python train.py --num_hidden_layers=12 --num_attention_heads=4 --bias="all" --tie_word_embeddings=true --init="normal" --init_std_o=0.0171 --init_std_up=0.0171 --beta2=0.98 --lr_head=0.00459 --max_grad_norm=1.0 --decay_fraction=0.255 --decay_shape="linear" --max_steps=8277
Each number is 128 + 24 x the weight over its row's rms, rounded and kept within 0 to 255. Layers, rows and columns count from 0. Numbers have three digits each. The size before them is the row's rms in percent of the matrix's.

# q: layer 8 attention query, 128x192, rms 0.131, rows 0-63, columns 64-127
# k: layer 8 attention key, 128x192, rms 0.122, rows 0-63, columns 64-127
# v: layer 8 attention value, 128x192, rms 0.107, rows 0-35, columns 64-127
# o: layer 8 attention output (transposed), 128x192, rms 0.0996, rows 0-35, columns 64-127
q0 092:121124157188098115164121141167103169126121116077159157119131126186115056092144139149118105129115117128117124101156124094132103139141117109156138119135129104119111126125170149141146134106145130
k0 091:136148164140123133133155143159117127089117106111187128097135151148077123087143109115125135135111072141105148076125160120118139116175099153097120129125068142145086146126158174112116119159125092
q1 089:107149110104102089152162098177160099125156133128092111139115126103143122106154135133177126143130123133099156155139105142096168141179130138154133124158124103103141139141137095107123176086180131
k1 086:114123108144150107149122130125113108084096141105143154084132149138141093120105117109147130123116116116097138114125136114115126112119158119178163139110109133128136088120169140122111148133127156
q2 106:136132114087136112091090177148113131132153126137159120163143134122097123137093148111135123136166125121162144100126183146132113100095155132099136110105149147132168178125095091148137093121126161
k2 096:129118104146122134138126138133128127126108120158112138171150146115115121106126143135117141137164245133145159172144146113127118099134129115160138097144255109118097111150112108115169127110162121
q3 067:144121164113144167124118138101120110127130140140124092147110106148142160120117137104119119101146128103094120127150159136160111134141144146112107106121103164136134115135082170136115136145107136
k3 085:147161123097129126125152101126147145139179122119096147129116124110114132146118136112178131113139069119114136094116119194152104131104106134111153102115028135155124135117125112110116131150127087
q4 093:134122126078163156138137145159105108151134122101150135102116131152111149150149115096084131172135113136095138150093103135130102087142174145177135134124134135095124123137107114154121153203107136
k4 095:112125153119093120122149162143127117118145117152170131111117144127116086119123134132132141178111079140094086142141087148108118088145150147125125120111157173158114097173150152107168145135128114
q5 096:130169136117159126142126120131149171132130129150164131154144151104158133138141158166139166104131123122147137112111160162096117110112093111090122082086149118112121110110088149079132130109137138
k5 091:110190168122139126164112100129117128157108102143111134097106150102127117150071131096098145084128168098127153103122151145168112138117129131146165170147205088140065124130125118111151108131142136
q6 099:174135126146122133147136146076095139143123135123141155139105113140121144132148094146106133108130140095146098154095175147158123150127080155079147104163133119119115126125099128121123105165113136
k6 094:133168145116162102108164115128154146108151132134110124094148134132129142156132152115124127122143044126088115105078123196125116138121120143100138102153066130142087158111124148097110121186090106
q7 096:116078104118123141125136100125171102133115174131143092168144113146152156108172124140141142119140142127104111136148179137104119107109119146159115104157129105117120168076108103121144142145101123
k7 095:101103115117116109119100109127185164136138141113119124140116119085122109168140107123153103091117193102142131163121161126120133111125126153106122115119111132085148145103153116133133134124156128
q8 102:153118123160092122100117113146155120092106125113077143091084124151132112150114131131112068129122135093108130133157104131126159112163144103156136108156131136159129119134195155124088151122114094
k8 096:140080139097178122125130126112084097113123141129144135154125153107131146111169137129118089126117041114105121117179121112138149106123121144163120137127047093139134112163153130102150128149119132
q9 080:119128138123131109141131111100120149131108162168104109184115158127145100115159129153118089129103133152111124137161116120115171128119122091134141149174131101120105128137164137114173114068156125
k9 078:127085101153146134116113124115093142116050116135142123150146134131127130103155109169107134117116175134151141176128174056144128147135152112157104119149176085123130115149156142144111129119143161
q10 081:107157118139122127111152077153143142150113150142106113145103168105130108094114138102118085150148130131164096086162141158102135141145138124147141136139133083099111102144147156146149159115158108
k10 080:115100122162103128138118148094099147114049136100130112178115143147127122119120084151147126097127175136163126141163155091117123123145111109143153144119197122120132102154143152145120166096141140
q11 117:107149124145157135137149122107089154095134132130098156104109183139123132130104121137112116138111147155104112139118115130095128137174132106099157134133119142098149141155188162141106158153133077
k11 109:131146124165148142138156120127098151168128112103138097113151146126157102133142100103102131135147047119118101153089109155157152143168085133128172153123001147161135121152134161106129121153118142
q12 096:148144151148161116139141059104149143145103118117111123061106121102148142103161123154101196156104133097145109130106104120125120130134100148143161134136123095126098111128137156107133131174132141
k12 092:072099149106128111106102153102144106140131147142118076126140135161123153151139107135090098157125108121106110107104164084094161145124107126116097162147130143126161166100111124154156154126087196
q13 103:155136121119112092091143086119146148122134128144108117151134092101135081107145173099165161191138131154135124105110113109108126132114138122129095123118130120109164082125107103098121132139156131
k13 105:135145141121133130137115119137126130109117124062128126149137139118113114140103124120157148119108183122124187118131128098127122095104135143175103144126166158121178071098093108158145153080157116
q14 082:117136103158088105116145090138151139150128159159113101143115129085165127096170142154137108142123130166140072099139084160151177131169158134125129129150121109092153123119134135103164127110178117
k14 080:104116117122161105159096124121111172092071164088153144110169134142101111124125110119161130104105184120160146125149130104152104118108121099110117128128147109123132123114172157140145147147114142
q15 087:116120114146099142140164111125173095107132145121146132117103140134105105149111131164143109116138106131090128108128095149151123139141111135148105150181119139140100149120127135124097155147164095
k15 088:124137127104146098164100118157141132108156125114131149102110110133130121178121148115156114096134037108116112115127124183127104158109127132119138117110000129145149143105127128111108123167127091
q16 092:150141139104150129121112171108114154121143149177194129146110140146114098162118130134132154120108100115095105102099125123146104084074139088113158096168141157126112157143096169124132119155107121
k16 091:131129133107131121144121090135130110171146111156124128109134156109114106158117163153115120095144080121137131120112126189153113139118105128138145113129082128166127107153090106104109105145153088
q17 116:145111115143108095153134107144124130114097127123110090103148131127114111148143150159132195101118139131060158122138078140118130133197130175113125121141120153110136122143163155122102139180107068
k17 107:143080159138136131086116152124154125143172127110168113085145113147144124108123142134111140103116039085142131187122114129133168102136087132094152158136025153149124161105133121129148121141120169
q18 102:146103104139132130200146132127139144097096142149076093123128153127133100123129161137086118104149127141107132140119131133095140132180093178121097154162126127126143087113169176092129153112127122
k18 096:157061126110144114156142112115102152144097106111128094183132145129116119105130110159149101154153149133193148124134148089170123100130117135150133170120082147104161114106140165132163128106104172
q19 073:110138117139136126112169077166146131144116143138107118131114159091150118128168129148135119137106090150131128107097090143111156123126144126129131138143133087100117119123161145101167161136173119
k19 085:111089132155126128131091151107100123127085135121146099143135122157125119104117104157109141126122176128138130145153144049112138143139140109151122169132213120130140122138152139153131131097137169
q20 087:125140161138098109131145128144132122095147080094115164084143136165106089114090153130156108144129140172125105101153139148122107107160108116118133135123124099131124134100137128159093147148138101
k20 085:124166143117140134163148116138117124102154115126138141113130144137112121138133119082150095145143040127121120095120132185129129149135104134138135141124003146113114135106115128120135108164109083
q21 110:107104095105112109106127151144173086103150136073124117107137121109157150079155154090182102124164134134179123125136154130138158100138128123149124098139138130134129156088152108130109121139138118
k21 107:099096119125139119137093124128113139136123133121129145130142146128133123146138081112199096108127210157129146123140129140139121094136107104144143138130199138118131090139138150128175139129140128
q22 106:092121103124124122123102172127132121141156101084172158171168119110138152120115076112162108105151116145161145159103164119130110167044140123161124130057144132126146144157111086133135090096149155
k22 102:121182116169115141145121133144141139093096143098115165094104119142143139168130118098108143142113234131127108124141096128089129119148159144109104134137251113129149146140112122140120136107134116
q23 066:146158144142112082120166128122123142160138126124106108139124153131152096106141159151154095114132098198122153122135121174111162140162116126119136147152121047123118140141147094117156128140159151
k23 069:121097114132169109138086116096112098076094145149135103114167153159132116097112125126112169125123149141131129127150172081093121163116153087138122182152177107112118149117148167166119130104104168
q24 099:133120108126106142141128132114100115113130174153142106147162083136138204148118118182124168111111127124084120164136157119120125141106114118104117125111120102129144162123113130125147087120125114
k24 096:131164138116135118104147130139156159127145146123143127120130126129102115138142131125071122158153128137075107130100132132136159170133128115127126132130098092102079154099160127094089115204131120
q25 106:093137132162180170148148134121150084137119126155129139082099144108123130186158114134118139123105115117071085111087087114134110119125142112116159112163122156119103135136125157126132159121171116
k25 102:080155158114164151127107139175129113133131093139127136087121086127152123165133140155115082138091069110121063116123122175137158138135130121161164130119052148159116137129141130115101107150135130
q26 092:114137118126103145098121171187088142121146080096135160127140110135144126117087122104129062125130114122119143117116151121139145150142185101107150106105112170124137159102131127148098149133117131
k26 090:160199093137128125115139118121146162143172122100114147132140140138128106098104142105149142129131058156112132071131090155162134111125104127131175114133063150144135110159133147120125110103134088
q27 100:129147162144068101137164119192163104100135090130165135099123143110121130087123129149146127140088131119157118089128118138138154126105135144121156148136131119118115153086136125109121141108125133
k27 100:120178155135111093129108123098094116095101140117140113082156144172073115087101114094097100138127089172176127111128136141162135158143169136112160169112111125093103110185153140168124112124099112
q28 101:142143106120150157157171091138139115130126166136121095144126112123157150119143145102097164132108119133129148147122133106089115112137128107134133134134124120123161061123156135132175167114119138
k28 094:123065148096088150130116110139114130179091123147134127167110144103150091104123116151158163106129188148140143141151138048141117115138126111148116140089203124133136084109141145119132144094141153
q29 102:175126131105142134125143119076165159137130164168150100151107115113128132169124152156149166095156119127096087143117142155151129107133098170100113114180155115134093102128077159105133098134132123
k29 104:121116124120163088121106111102157131137144107121102126114109121136161121166115154144127109088133112134126108131120149148129097120104135131130133119124121088130131146117113127091102111166132122
q30 093:115146176129141125097127071117149094119165088105167156121111151122112097127089094158149158175081136138135127130124104106123094116107128118145142142126127176158111128146140122140135150102139119
k30 089:132129146131112129168104119139109122164109113121132130130093137140121117104151177108114122123147115082140134137119120127106114156153122152141090101125100126137177154141125074126103115142182109
q31 101:142088123101166164132144169136134114153108143135143133188171111164128121161151123155142116116156088115132095165120146112127110117089126093138115110129131128093137150104096121105146147107150145
k31 098:129107121149133103153133138140144105125116128162141161109153104157174088171128112119159132113121192131107138115129158090114122118118123132154137114095156109112185118123134116107113115124143127
v0 108:130127167117100121115121146136162121076138122160158120143084167138093104133093102107132087139125130119156166162112126130125132131158131166122128138088126164149152118111126148093095147132111117
o0 119:109112134123158146097140116089125146150131109159133147124073140148164140108136139203116139098116127129117061139114100110104101101111119106140121123167146122115131131143161143129129128128130127
v1 097:138119166131107090097113128127112131143104121134131118102121127117105165125120137138143172179141136121113156123111129139102174125099151120113154143136133149093144089080125114115136109150115151
o1 101:109156111101145121133097168100144135158132121149105120089122195164141101174113080168104128106089100119145061116131110104149096103083112127127154142136114121157129127139151142138117140091116148
v2 104:078138135170135109114062112090109104173124101141112151132085118149169112161098134170150130130116142134134082126157144136154092122104090116123147128153134129177148147129093106139103094132118159
o2 094:127114122102124130117166153122139122120095144111116115145136124119117140081143107122124154150126105106147136139113126114091174139142149132131125148118054116119144156122149160128115161161122140
v3 101:121119141075146148129118138169113163133136123131126135129161155089090128136106096124139133102157137126161167154079156130148175136108119167127117142116129153153084167148107117074106126127081136
o3 078:141141106121121136137113139128144127131137141138153146152127123151139119141146093132158126125140102137122109100153158127142108105108135109136111114140169105105134110113124106130134148121136134
v4 104:130200085141182127092142072141130123186115123114136099154131105115082133162137139126132096180105135089155142095095085116125122116101138118150126124137125105150094145123132146168165117146120132
o4 105:129110098131098131131143156105090151107115168135114122150140118110132088127150101108159168086139187169109133135156140138145126130129149120117150136139239101128173110110132105111098144130153120
v5 104:128107126133129114170093072122121094130100138118151126138172126122080120146079149140099117155142145075099141138137132147115112144155146155132149143177131160107147087124067136102127172129134171
o5 111:093118127129140126148134190163126108102142122137159130138115113170164121106145118168108112100087143154185114128119131089110142120101141095167143122087205101115104138133159134148126078093119122
v6 104:109137111134145109172121083136127156108098109162143125174144097099148102105126100128144122133162124143112131216173117103133078148128132120111113146162129100121051116120164125132122157112135106
o6 113:135115137127127159090122143085120133111162150124155155124149161110097078076121152110156134166088071095141139106119101166143140096063111112121141138147073149132143127165109113114125123127088144
v7 110:118155124162128130144137120152138088132120113166138157095121113121155099123173159133130116146153119126139090131132107127132116110108138099146127124156124117163134111102120138118153099095077102
o7 094:125120099151165107133132133097111151129157139116110084153121147098105140117139130099110123101127138139137177153109126151112147175185127145119144127122131138095137096151143166120103150154126118
v8 086:122163135116118159108089156112160135147134116099141185111112098137090117100142120146168101162119133129164132071118152143130098129105141131125131093102114078130145133140148186107117127156122081
o8 093:137109115157114099138135132121134084136104164167100090133110153092139165153155131130111142142151218141143134146114124160133179144128131142108124108147255133108118127119134125116141148120151151
v9 115:122133107112080086149118099097127110144129135138133156098134169133125133132084162131148091140095138115096145176134124142161107120153153160130108120106130126119176097092141147171145118137090148
o9 113:106074123093162188148140123124128113130152161134128122165091124133109096163148084141118134155115145101129130115131122130147099138101110091124141121134059124137111146146102144126137097126143083
v10 095:147130142119107145112114162148127131088127140134137155134100170128132138126180144111111105154137129129141138103126109152103127118116088125159121130134132124166135124102128145104074115178154140
o10 101:100117114134121105151147109135159101141141111162107070138118118148209131117107133170132099153112110113135164175119102109137141127133138135116134146117000108106135154162140102128140158113143136
v11 091:121103120154171098121122166116148119140122107142142128136116110123116139144173068078066096167136134135138108102128135124134087119111102119159142099154129102142124117130097103109177100151149104
o11 100:108181093142124129138197119106109132077110131133107144110123173094099144115098151163151146132148121127136153141098112128120140132123142162104170158137048112104135118158146183109085174153094167
v12 121:102132130137145098167082116155126063135132138129107132081187095083169136173132136164125158138132130124103106158141137115130113123132118121151105123152138174168112133141144143131142123104145117
o12 109:136103118104124123134135167142117130143160112115134143193127132149120147138118094106125072120152086125152163114122144129129136110112152126148097132092061139099154122112108103130139111096127147
v13 100:135113122127149162145084115138133157130105140124126111119133114149084080147153126174127143114089130108121139122120099135171123133113139133092102121132138142158069109131091141102142126129093135
o13 110:127134135144140090152118137114118144095138110112165119164150144109148105081116132074136122128148123169165170120155165141108121110142148137149167168147063104136164122148165149126109154117141138
v14 091:180119128108164126157079131196116128152115118135143114084165135123120123106164132217158170148117127111124139144086095133170117139153142121128110121101130129131133131140133151134167140128095104
o14 100:069151115106136102172133154135114123108125165116126127141120129089114089146110126062126090126167094147157136088168166136141120131115140119135142107120118141114167145134137105127100154107159153
v15 100:122137074107130151153158124113124154165120118114092100118150107122136131128142131122073074132114126105127145100088120143133181124112164113099102104136129120103114136157125119138196156175159075
o15 111:165143146140118116103101154140101129140133146134164182102113137132135090150140100123176145131140106152106075138159115133135078122123125140150136157140118125147139104112118135119127086095121166
v16 103:105124141145152184135120122140151108117109154129092128123149125115145116155083151111130098132126135110130104115177114141140090100082163139119127192116125180077118126106134112151159153115149109
o16 113:169116101106105113080106167098113134149195098144121110163089146096136144080156120122152125138171117129148144148086153135120145132098074150137100089157133121149124145114121158112138109125101176
v17 099:153169118096118115193109128140132136138105126191110107079133078135078143123096128195137186118112126133124123121117105113150126136127120157143137126117128127137131096095187185158162152140100131
o17 106:127142099107142107103121167145129130146140161100106133140161136111127139140157119110162102141156150129158121122169145181158112104117133108139158066156190151121143176107078054120123083128113102
v18 106:101145143110134129190101147130124145100161114134121087143132112085119106136106099135140136120130125213145138155117141100128129148138112157129102131066123149112138161116132105149143123115137120
o18 104:141103148108098148054180132106122140159110137112158168133147093167130096109108139122164077128143144086129108110131127139137137095122129113126102082137188124100104165126107109132150125109115114
v19 098:108129136117098152163116101175089130143104123157104105128132141118112149136103137186152142136087143115090158114131153126117155157145089131091156155157130170129124117123130123151138147145144112
o19 109:106117095131171139147082162109136123137120113106169164136157129154154140126135099103126123158152165099157096102173125114143112080095092112154108125103201138150120137131122161105124124097087144
v20 099:131112147125098128201120108139141115087122121117129144112130107120141134118113141144169122108130121159145121154175180134147104110159139173147098138127125140102120121100110119141110140123146134
o20 106:132134098120151154077148144104125099142166126133158124161126118100111191120109114145127083111129112115134151135111126126104171153105133120115110093111160142144097141132142143135132139089100143
v21 099:163129152100128130116108109176110125121112132116160157104108165161116155081163132143129103117143127127135144136127090088105132125144162165115142123164127108137145144155143128104120106147066110
o21 105:118116088160167120142122143139150128152130138121139118116161106093143124145153120147103154102112147150114115084131158131107122122129089088170142136134176140089118136102108106118095092136149147
v22 105:135129142134139170099119165132090131108101129118106109171121092134161130145135110112092136111126132121106102128138134131114115117162095142092136146148128134113109104131108113136148128132128068
o22 098:111120105125112126112136096116155148070141048117161175081138150129126121110107166120144141159094127117123123105128124108140132096092135156156146142097118149154110133144133179117119126116109135
v23 112:177129139118082101110142135166150115094121133139129120107111167128134137137134118117083138144172123144119146113135124137099134133157176128132114121147131146130132130115113121148122161114132161
o23 122:148139117166206145137143122124124172165132117177140137096139101166166098137109154182066142105096143115123093135126134144115074108133115128101136138126145111145107132140128173080133092123124149
v24 114:137125074138137150131094121190090140119135131127077119145164116126165177174088146132109147126128130134096116148145165114094135143179135090102138115123133183109113160109138113157143131068135118
o24 095:142138151085122115145147139137173135137123066124134144120130099136138131134117130117136103124147127104147117055140131114157112069122122166157119127117109127157123119120098126121137102116128108
v25 106:168169148129123114103141156155135088109145141102116107155125075153127126156167104113132138159129126133129110121118144132104115117152156134133139136126130140186114135100157196146102103128128096
o25 103:074107125124113118128167082112137162107099115164104146114130129104149171111092176158092130122121192141134128089146140126118110117147126128141095115151114116131161118129144093118145129131126118
v26 100:126124134109104104127178142147105124144142137149093130186130102099108162130124136104101177128165126108061158136121136140127142155110113127151149175107136093136079078147122154113110145140170128
o26 094:124119128111130152134104116131142135097116105115154151091130129154150135122127118138117128133103089132144120125152122120147140094120116150117146141134000160161134123124161120134112111112111095
v27 095:135144099135127136150138132167116136104125143127097088121154147135126136171171165126093132144108120123158127142148109118128141149140134126124117143159126159120109120125134115127164128119085099
o27 100:149136172144113140105103126111157131166125103072144136148137119128146060061087112134163127171155134134144124122121139132138097101098127122144127106104204101125169132143123099152141112062131136
v28 111:121155163145204177147092158085103093100138129083134111105150133111143130161128102125148125136109134099134104110151181122102105116125138180119108126151127117118101138134123107132109133146085139
o28 116:092123111135095124163121118150108129132146081132106126134142112128117108062130102138152131126133126125165167167129149110115178151127107088144112150107088126091154151117115119143148145104131164
v29 106:144164145104107075143164114125152135160141145122150142132048129144080132117157103111112132130136132165155120115107129125093117136106128105137126130101120100128133133109115097150149153162135100
o29 098:109129144148118127124126136091116093115072164143144126107146152117110151151135127138107115107118188107121116144090129150155169144105113171116130104114244112112112155138114158101108089149088125
v30 091:096125126142103142150172085076127120105121143122134166100128096154118116093090173127139129134147135130159148116161132133104104120089127114124129138121119113099127115150173131115106118152163154
o30 096:134114137151134119129101149123139110148147164123104074162153131091143157150145111119091126102101145148089146154115104127132147137149100132115097132131114117145108136119102110171115080107122146
v31 099:114145132109130121095159107142130135146135122111142150160138148086069156130094108132132129128157136116157161115114141151152096148170134150158121178118135101096128150127118112171124133143070106
o31 102:116106122140143162115126115123136078112120175135114144103132082112132117111166100181141137130118101114129114139162161114133159121084121143104117066139043127114123151108134144112146113131106159
q32 112:106126126114169097110067110130142137139172107125134110131132172145131081117111151089176156072132130140130116130157144086101142152153128132175139134104148087143123128134144139130104103122170119
k32 105:107109117118125107106101149126130133117171107107130152114134155157122109136113138113148118131151072160116084135176136103162140138138118164151137130114063109110110135131133128123114109145154132
q33 093:091165083173103139138139126143123201114090121074104156098132072103107125127156128078115106156153146174133178113139119120109099125144104122114097128146115072138089113135120148099127089162145143
k33 097:100147102147147079122126150131104161132132101118126116122139125085137120124130144104131139149123146146118175133175123079084126121154119132110105089112151077174113102133114121091107161135133124
q34 091:168155117136142101097139141080092150119139123123144117152100141124127164092108128161131100142114130120112150093075145087124115171091106157113147093113135093128122139133166195153120146132135153
k34 093:178129119149147127085163121122095138127117174116145112170104139113108158125109092131126104125114106121111160121110165068111138135115105159132126112157097088135096123120146151132144165151153129
q35 109:140133158078146164100098167146171137125124128149108152171131143088096143146123171099122139142142146120121114092109164114131163200121144116111120099150122169129108125110111139097131099095137114
k35 108:142100140137148145125138142124117108135102102165135145158118119093087134153082155146146115122152208097144100107112110118121140186147134116135122074137199139148095131118104109117130126109122117
q36 100:168118156088082120156111107136177126107151138152122178146114159150124090144155142107124109147170134161172092095108129149137152119130113098108144129144133117098171128071096160137091186150114125
k36 100:175159154109102099154124078121161120138127120164135117114110168141134115152095130111140098094171125141149088112110105163117124143178116093112132098119185098133176116084144115158069187165108110
q37 096:126103124135121149126150096135061138154169111139131122096142157115160113132132171146114159154173134119085135117131119115127097172174139136106132130122119113155145143163159102152107115150126092
k37 097:089122126112136133133138091131108134155180107111149157159149143125156124132112140110098148155165088133128107152113130144133106174114120131120118164149009161133136134136133127141131116129118111
q38 094:116136150142125185133180131147131116130130109109067116095160074142170155117104085136146142104128147131084111113182119129138118137133170110142111109103133107104137108140144121145150100096116158
k38 095:112139157122115145135166178164154109137125095128107125137173085159140160106147121112144151124119088132098105133145131110110104123122126135148120119130064162099152120175106142112148122109125117
q39 101:166176067113135114107143116117110138143169108130098133118187157129117156123109125172130113174125150076132126110147142124186092116146111151131178115128145126115112140119138120130120119112143150
k39 104:154149060141162092127145112102100152139133115131113144124172145151120155137101127175117117155130137084115128126130144116157128135141118148119171126138164110128124112107113134135094128116136139
q40 100:106127099157127108131113160141192135138150124084109125090116134136125125117108136126155142101144122128098087120124133113121070160115122116141126113111126112051178142114136163124087158134149141
k40 101:130102107162115116116148144145175127142140138091113135121142183139146138136136150123158133128122060129126118122146144065122101178139135136133126090106112104069135126116145137124107144141148142
q41 099:146121135127125128090107125108166130152122091153119123081136116147130135153135129151139110083129115183133109107127138145119089134156085124118123134178123122129118086129105120161100088125137150
k41 104:140156115103134119116108090128137141136139114155128133078145089133124166172134109115133128106122039171125113150121152149157116178139094119100102144130009137115111115127109134128102104134141152
q42 106:111096100151144152129150145124087157117129153102113155119106120174107163117169107099127105144115121098160136124114120124143169102111106143118127086157131161130088136076133093069133094142110138
k42 107:102102118123153138154128124126112140124113127102110104101128131155093160132138143109135140136140202098163147118092140110121125137117113116141146106161253139124122148131124104117109113147119102
q43 094:070118124134103128122139131118110125105109149153122107113149140101178155127156111105168112107149120136089094127120117124128132159150133173108154147176137088094088139118139133098123123122154097
k43 095:069113101141121128178140124121139170129120144118155080124134125099159131098152127084143092117140169147114116113096112106109136156142154160137130123189224110121120148134149102096119150132134082
q44 093:150132124162138087098118120093152171139154143108131173099110091088108147126133142159135146107107124130159155124141131115124125155129075144113105167123133132168156145142142131092135123110148130
k44 093:166136117139118122101136133083138152148132136108104118135093123086086149150104137159160129123118166135151158153167118122122100172128124138096134138162176102141125135126093132100146154112144108
q45 084:147165093092142149117124121116137139118119152129167126165164125069112176137133118137139099148092140189121143116133135110091139136143129132097110207132128100150120126136110133136186128117133133
k45 086:144119135136104136073114113122115164141144144174190131134131148075119147121138143115093107119070180187127153137126114134062134093152121137131109132139173091188121154122099104125169150142115129
q46 092:110151148104087149189152084092121096122161130126134132135131160138088117135125116124143149137138142071187134122114096134104119106124120136123147142120139137110163088154151074156119166133109176
k46 095:095158173112147135138172092099135104110157159126117130168119149120122113105147116108122157164110061135142080132163129120129142094125134133114122166128046140113123087120136093138134140141119193
q47 091:106126119122115144131133133136139129104090138118118154140126144148141135153119115116143115127157113094106118144174171123129132131125188084141129088150120136105084121136137144152106135126093091
k47 094:121129120118118143112107144158139109083173143134144110128117135123145136135163129172163116119158015116151120155159159135147126139117173104143063098115002156125095092148132151158091134114120110
q48 093:170089128123113134098151131096155111115138170169169116123155145149154171122143158119140135106155097114140132136132114119142106089120138130128132117088137121112100116109120125149085128092140108
k48 095:163151107110110112142142138148146129078077120179107132133099105153153157161155114089108116113148103129110130129100109151170110110131114119140124121105067116097145140115120156141125100132080074
q49 082:138127101145114118168157106146145102151145122078105163157108158136127113140106124104093115134129127099166122111130135144124066141128121119115144156121124113115123156150139103134129150106167173
k49 092:109132087147151120136147138110127105148134142093138105157110142096115103125087151094104128126097180100110142107131144109116106140113167131128151141142240112156111146152142084153110194138161136
q50 109:157131139126121094164162096119141126179097083158084130103136105122143066120121137112119113103103160135153091133056098147122152099132107125114150121148135114142140157158141153145127112169106131
k50 108:166119166096136098120143118097114145173124103124153124108164128118164083113141140129114134148082073155134102173113150124147189096127101156115161117116068131140122099119163140130131109138139161
q51 093:116169120132134133116145138119094112108129114135086170088155139193093126160129086089089130071087136158133140114147149167129098158168114121142133149120116115170132151131115109137143162107133145
k51 097:126137161132121139156122191137106096075123112145116101103160130215082179151122127101133155131092104137139128091162107133139118147161127145129154135123108103170137160140128096132140133083136147
q52 094:119172158113174153110156128098146119134115124137124096113112153094139117116102122115124175101135144091140090117088120143144108099102104115107119120132129128100118083151080158104114145176063143
k52 099:139159154145165137092174118115154103128140154143122108097116154078160130146128116132151134131158083114124100134133143132132134105099128136118112137133059110123098071136124142123108112167152192
q53 101:127151113106124116101096102072138165105123092144132130149106122151090126132152113113157111114097137087126147171069113128170169112157133137182172143138131105095135107120118129092142091092123142
k53 099:104181131096166101117129122085120171101120109133138147160099113124102130157140115144176134133116138148142136145114156098173149071147117166192161140142135124098125092143143103093129144117143166
q54 094:124115100133145100144085125085119121142104115118167159123153111121148108172112172118080121121123133154148151171120101142110123133155058091116092177131132153158161100143128074108154162112104099
k54 098:127105110133132143124139134110121141098129126152150120110128165085128121175110150152107118153138184131094150113100146132160149143166091106117162152125200121171138142164153067122135166120147098
q55 092:143129146102132159133092155136139121137109140129099112151165121105155102125091139114131102149131113099137111148137157119113161137121151159164159134176124123146091123164187136165153120088158140
k55 102:136110132128136140153087136120115135127127128112117166129147079138155124103143137145127098162131028126165119143143121126157166135122139136125096119109000148105089118117103151133149091115126130
q56 076:161117150126116115156182112138098107165162099092107159147124120170125142128110125163124123137131133101115124083123128108105138147115105065075120053156123170184146131128157108138125113133079149
k56 087:143124159138129147121175115121102115162126137095123120149128125128109113131097122135127147116103185113107118109126157125090129162123118101098132114174217150161112132153155087140106136126123117
q57 089:111147110102144148125121125127141127117091099148130088141189160132143158149155123146151127131094153095112163134117132100140118115130161107124119122102124122129167125171136173190150125115070109
k57 094:112111098132138156111154168174135154123089140139149105130137159117116118105143122142123146159088188123105146133127145094116145103130128117112109121150171144146120157167158126154157153133120119
q58 094:091134117134082128168136113135157080115102137135104091129168130115102152131144102147152131125098123147129152116180134132106124140108117146118125082124130105137143174147155137160175129129135119
k58 099:113085109140085136159120142125147133141088153109109096130163126118091105074155115130127137125075220101106167117163116114099133128139121139116110103167246127136121176133142142149144151110113139
q59 096:134146199157136161130144171125127111134114119150123146123101125172128161152132095139114124115127131114124119152098120127116136139106128148147180109142131106151146113170084141095152188110098110
k59 095:106177174124153144143137156101132094112129113130117124111110108186121141136100094135148121122147072120108107126121154142164149154092147095154136119135053162116147108152113155089135172113138146
q60 085:143119149158152126116140104167123191154140111110117157109116101074149088142108130149125134100099126126110095160131094140148148100129146125114126135088133135166122088148130158102129090097128103
k60 086:137133114125111132122153112150106180148083114117108137086113111088132107150110121136144131127121176138122123166139138114144118114112173116114117169136206141135140108145108148104129128124162093
q61 107:091151110146170156139131161150119145152137120122097118124130146170150130128130128104140116112119129126130150153157119101129106143183145135174105138118116122176151143201165099099157164148113138
k61 108:075125110140157141146114196118126122140158126078124139092133138187127132111129143116131093159116023150126133118166111112155130115118152132118142146120035123123138143144135120106175162154119139
q62 096:107110132144100111129117149134135139130091127152144121145169114120144144173110144145126102136073132113125123160107143146128066137059119132109126100179130165124112134090114134126131155081145141
k62 098:116115105138121126139133128156122152098085112176157126126140146093107165143098126144138130140060155084151125119078140149128111151107110120068169109123157163113135155127147104133146143079153123
q63 086:145115116136119083134168127123123155152135155098154161144143146119131124133126141153131120116138108154113123152163145102105093156137113128120104125145120123133174133146168093108177148150097097
k63 093:171117123133106139144135134119123130123174163123164159126133119145147147148147120161126113118129032150135170112136122149124135136127124108106118101111019122114143085099114143121146121126093128
v32 092:121122117108138092152158106110103100148119112123112171131124116191131138093202119117152122078152126110160115106122141123104167153106077102162131134175128149100140134149138091102160112142102159
o32 090:148136129132135174144076140152137141131104155121151128151126130070116140141125146117115108145120123112125119159176120134124094115131140103097137127136173150140102139128103156148132112148129115
v33 089:108126116173125111160103083107105082133130120142090167130136146153141114162132162136103112117121125146111134150120118172138200132131095116117130133134142078127108131097124124129109177115120096
o33 091:171125083113130146128125175168159165116121141138144094080104118089106144114138128100147116126103080130120088094128112103106100114103140148122096132108073151123165133133094143155141130161134131
v34 095:111118146111131167121099166106163106121112122145118164123159126090132149163097115131142152110127125161129097125115112166098121113102099101134127174151130145085128093118112107147130112123122154
o34 101:142107115118119111117163090161097124133118105107124082108075133193133111121145123137103085112112144120118177142133101092151110110122137150102156091126151108120167145132155145106161122136137108
v35 088:133135128105114119125097116142156121117138113160099108132141130140133174148103177116109133114155127104137146168152107153063142130156116107099163116134131086209154124133150150141077145076111095
o35 090:108109093103133135122157132146112113141127144080160160136110102102158119132141099162135119166126118140107104115096153084168125132099144169133130149104028137119138103099117108130166136163147168